{"hidden_size": 96, "head_dim": 32, "norm": "layernorm", "attn_scale": 0.383, "decay_fraction": 0.426, "dataset": "wikipedia_en"}
Each number is 128 + 24 x the weight over the matrix's rms, rounded and kept within 0 to 255. Layers, rows and columns count from 0. Numbers have three digits each.

# down: layer 2 MLP down (transposed), 384x96, rms 0.204, rows 89-102, columns 0-95
# up: layer 2 MLP up, 384x96, rms 0.222, rows 90-103, columns 0-95
down89:134109097113152134120118115146113087141156145135193138119115117063115108124153107158164094160121108130145093133127126122150151105153141113195125106161163135136121150111166096158141128157168113075119125125142101136136125091103128150125120131057118113125104124142145122112109120182111123130
up90:113129166128077139144135101093117110135113096091113099155169169142119143129137093145189123128162092134160132102085119156176120133093130122115121067168153165145133123165106125154107139107133135145093129136072173131099089143071111127130120123124140132116146156111147163116128099170153164119
down90:152119150138133121093121116191096171163110136170145127103120108101118121121096137169116078130133135118163097108099115131091144135157105196102127131128129137101106140126146164121169103120142102135148108171127073107132135127108096151132139151110068117124119105123125183171154138112103125166
up91:164147090095122160135132145136105085164145098098150133094156126113136101127109093173162130094135155117124161117125099153154142126094111142082109132155172149131079124103066125135150126123130118137104137121101147137164127126111097135133103108195146116150097153127151139112098168140157161129
down91:128127151126167143169115154129144109155120084120153138130173117163122161141148118112118135113139097152133116124059091158096114137145107125113160120148154092092096132158119128142147171131136096138162135114104121144118123099069115099128124129136112108118122129144161082142120162168153082123
up92:100124149136112137130126090162144100150101132102116145167139120161112116101079103126161151134128137122147156129126110160170124118145096131106100108162152166119130155103138152130127117096107145103103106136122167098168088150127111121173147110102125135080138122165151141125111098134121123147
down92:155136135128149123143097091122128144106097123158130147078128148146094114130125154110199144117132167120098131128108107121113130115162106124146133110129106143146099134124132133139108126176121146123133135154097139163112105127105085117123127159140130101136126149172144102099166081171119114128
up93:135145147121154124150155097130137100069122147113113136099149123113165128113138131144135145148133097126144136121139128142119150148117169146124119100084164129137133144092113162138117119139079183131122113077089135127164115153153137094121108122120159129102086119130136169100133120120107112148
down93:130103112114130115130152122117123141124116121137117121118154132113113141129150118142134122132139117143120107144150160137156153136132119139170120127170112139113140146106136126154083150147124154106120102140150103122151140112095125120126139114137107118157145120124107089108125105124103119129
up94:104103100196128118140131131134165109148100135159136098098176146180185089093119113141136145147122127131092138112120137135139125130123093112144139133089125144107174152135101102154152151136134157151073128109130105144093122164159123090133099127112076093091137146135142120095113164134100105127
down94:099136143128104144126121108132110110114121154105122172157142135127127139126106113113121110202128149129151108137206071108142152163164126126158145111147134122092176115093107089118091102106135161150151142166135129128120101130151139118106118112112164124085143120142104132105139126138100107127
up95:076099111127130156140109098074119122147105140111146106147161118187132074129132082117133116125104129109148143136090134128169132149109151131163134118126108136118120125107113153132143160127084141134112134157125118126109140155136166179109142114144073111126103188134144105136104157085127122100
down95:131161100092103082153147086169139124114125174124090145104144116143079161138096103139155086135112107158099145158121134102108111140138099120149107148158140132156160155085103180135109144160151114091126139161113126101152130111146129146134118119100150128128134137145151146142114101123151136100
up96:134112137134186148163147120095121121157157098100122097117179136101122101098141138120136124153151110095143120134110167103129150153116166097154184102072166154111090106131126083121127165139127134136104155153143136135101062110141131107129137099126119140149140100131147113127112135155126150122
down96:121121176105136125135151157119141129130138088060097094133148086132127102169147139085127101109153162167143145095139120116152133142139144101151165115117160101130152105147139106128135171120144098141129128158109145119121095111105112127128141138109177127141094083166115126113140117143126120104
up97:140141085153123144153132096159128131110110125139149138180143130146157125113096108081121084111129133090128145127113114163117141119123133124098109086140099151153113179127092135146096123132152129100156117128170155109101115138171111117094097132096164106122137107100139120166129124157123138159
down97:097146116151133157132097123164104152135142143125143158155132141127140168113181127112153085101139127101093124099129134135153105151111180141150113124133091143167123145107162101103123098089156139149118128097118136135116102129078154111113096101143172088099114104088184120179119122145147141119
up98:154158101140128140166095129150105141118108098114142109115158151122100073097140120160117108103127092127157105147096072155110171156136116130140101148135167134091142135134125111113132131112109133111124100169144114113111121146128147130172122107158113071150127106117129080130147149134137143135
down98:162132165134132137131158156138136120125127149116162113164102135100157136137095141115133157139125111165164106117102132145124165101138090147102121105152148059098134136148134147126135150152147124099111096127148127093141111149106149122103123131146115131144112122094043096128127143150117125131
up99:121128084129131122134131090105167084172113105130099148155137148124120075112140113143135117126147102135132092153108151132109153129153137095166179105086090138126171182135108124126185136117138130137135135167132130114093132142139142105078178109143113088125107153117167136137117119126104108173
down99:086153090135130081141142108130135098099142134112123125118119149100107120143148112139130100099118130134186113113081144153185133103180163146116182100127117100115170173110171141093140103099149144121149137139117132180152114120103116109080136130103152124116147091136150152105118154119137094141
up100:141138087130130176139126110139136120133091181122137122109119165109129134144130149123115124145128095118152126109092143133148128165131175157120132071158089163143086151130092165159104143135125109104085119139115119152106107136128125134137109153120118091149110111152128122134124114146073140132
down100:177114132137124137131126119155149104161135123116106126142108153135154132168118115123150138115142117165128131131148145076139139152111080170115118095110108128143102095102117137136122161122124127144132115150170110116137131116147117111135086130139145121131130122084140097088170138099109110186
up101:110146140120118120130121114098089091142187086125118141144144154137121149134167080122169124121102116123147102127119120137136096126127149105162123123154086149084117138150085118164101109120104142139097114147126191130133123198139136135175120103160080089130126142097133121161095128087137177114
down101:139116112123115097095125145095088093141144105116136151145148124121119141163101162109128098126178164150139133117167093124085101158147139132148126098145166142125131159140125115143118121110136128067115128127164142108136121135162129120110118124136110172090129129154061087134129165123135135140
up102:181157137159104156149151126117127140106141118141130069156130154195142123134087129102096151175140131114144124140125109114165137108104126161104139115152105154136096147136112142151132110117096163124127117137114133132145125116139095097161113087096119143115132123115136101086126098113067163137
down102:187160133113168116155132111093165121129116108124166136122136138090142117124132128145132109102138148089127134138143122117144130129115137146168076127158100103138131163135116092115130101159125150088116116111114148108134114127139143168100172113140124107130143135162142129102160126114098085111
up103:114155108164136112130141135161153103131141115147129121132121159121174085079112135182141096140107102110102140142091128101101148143114178102132141120131156141104123166102117139144170102125101101117142129113137142133089179151166119089133119076144079114140161095120132105116085160149153126141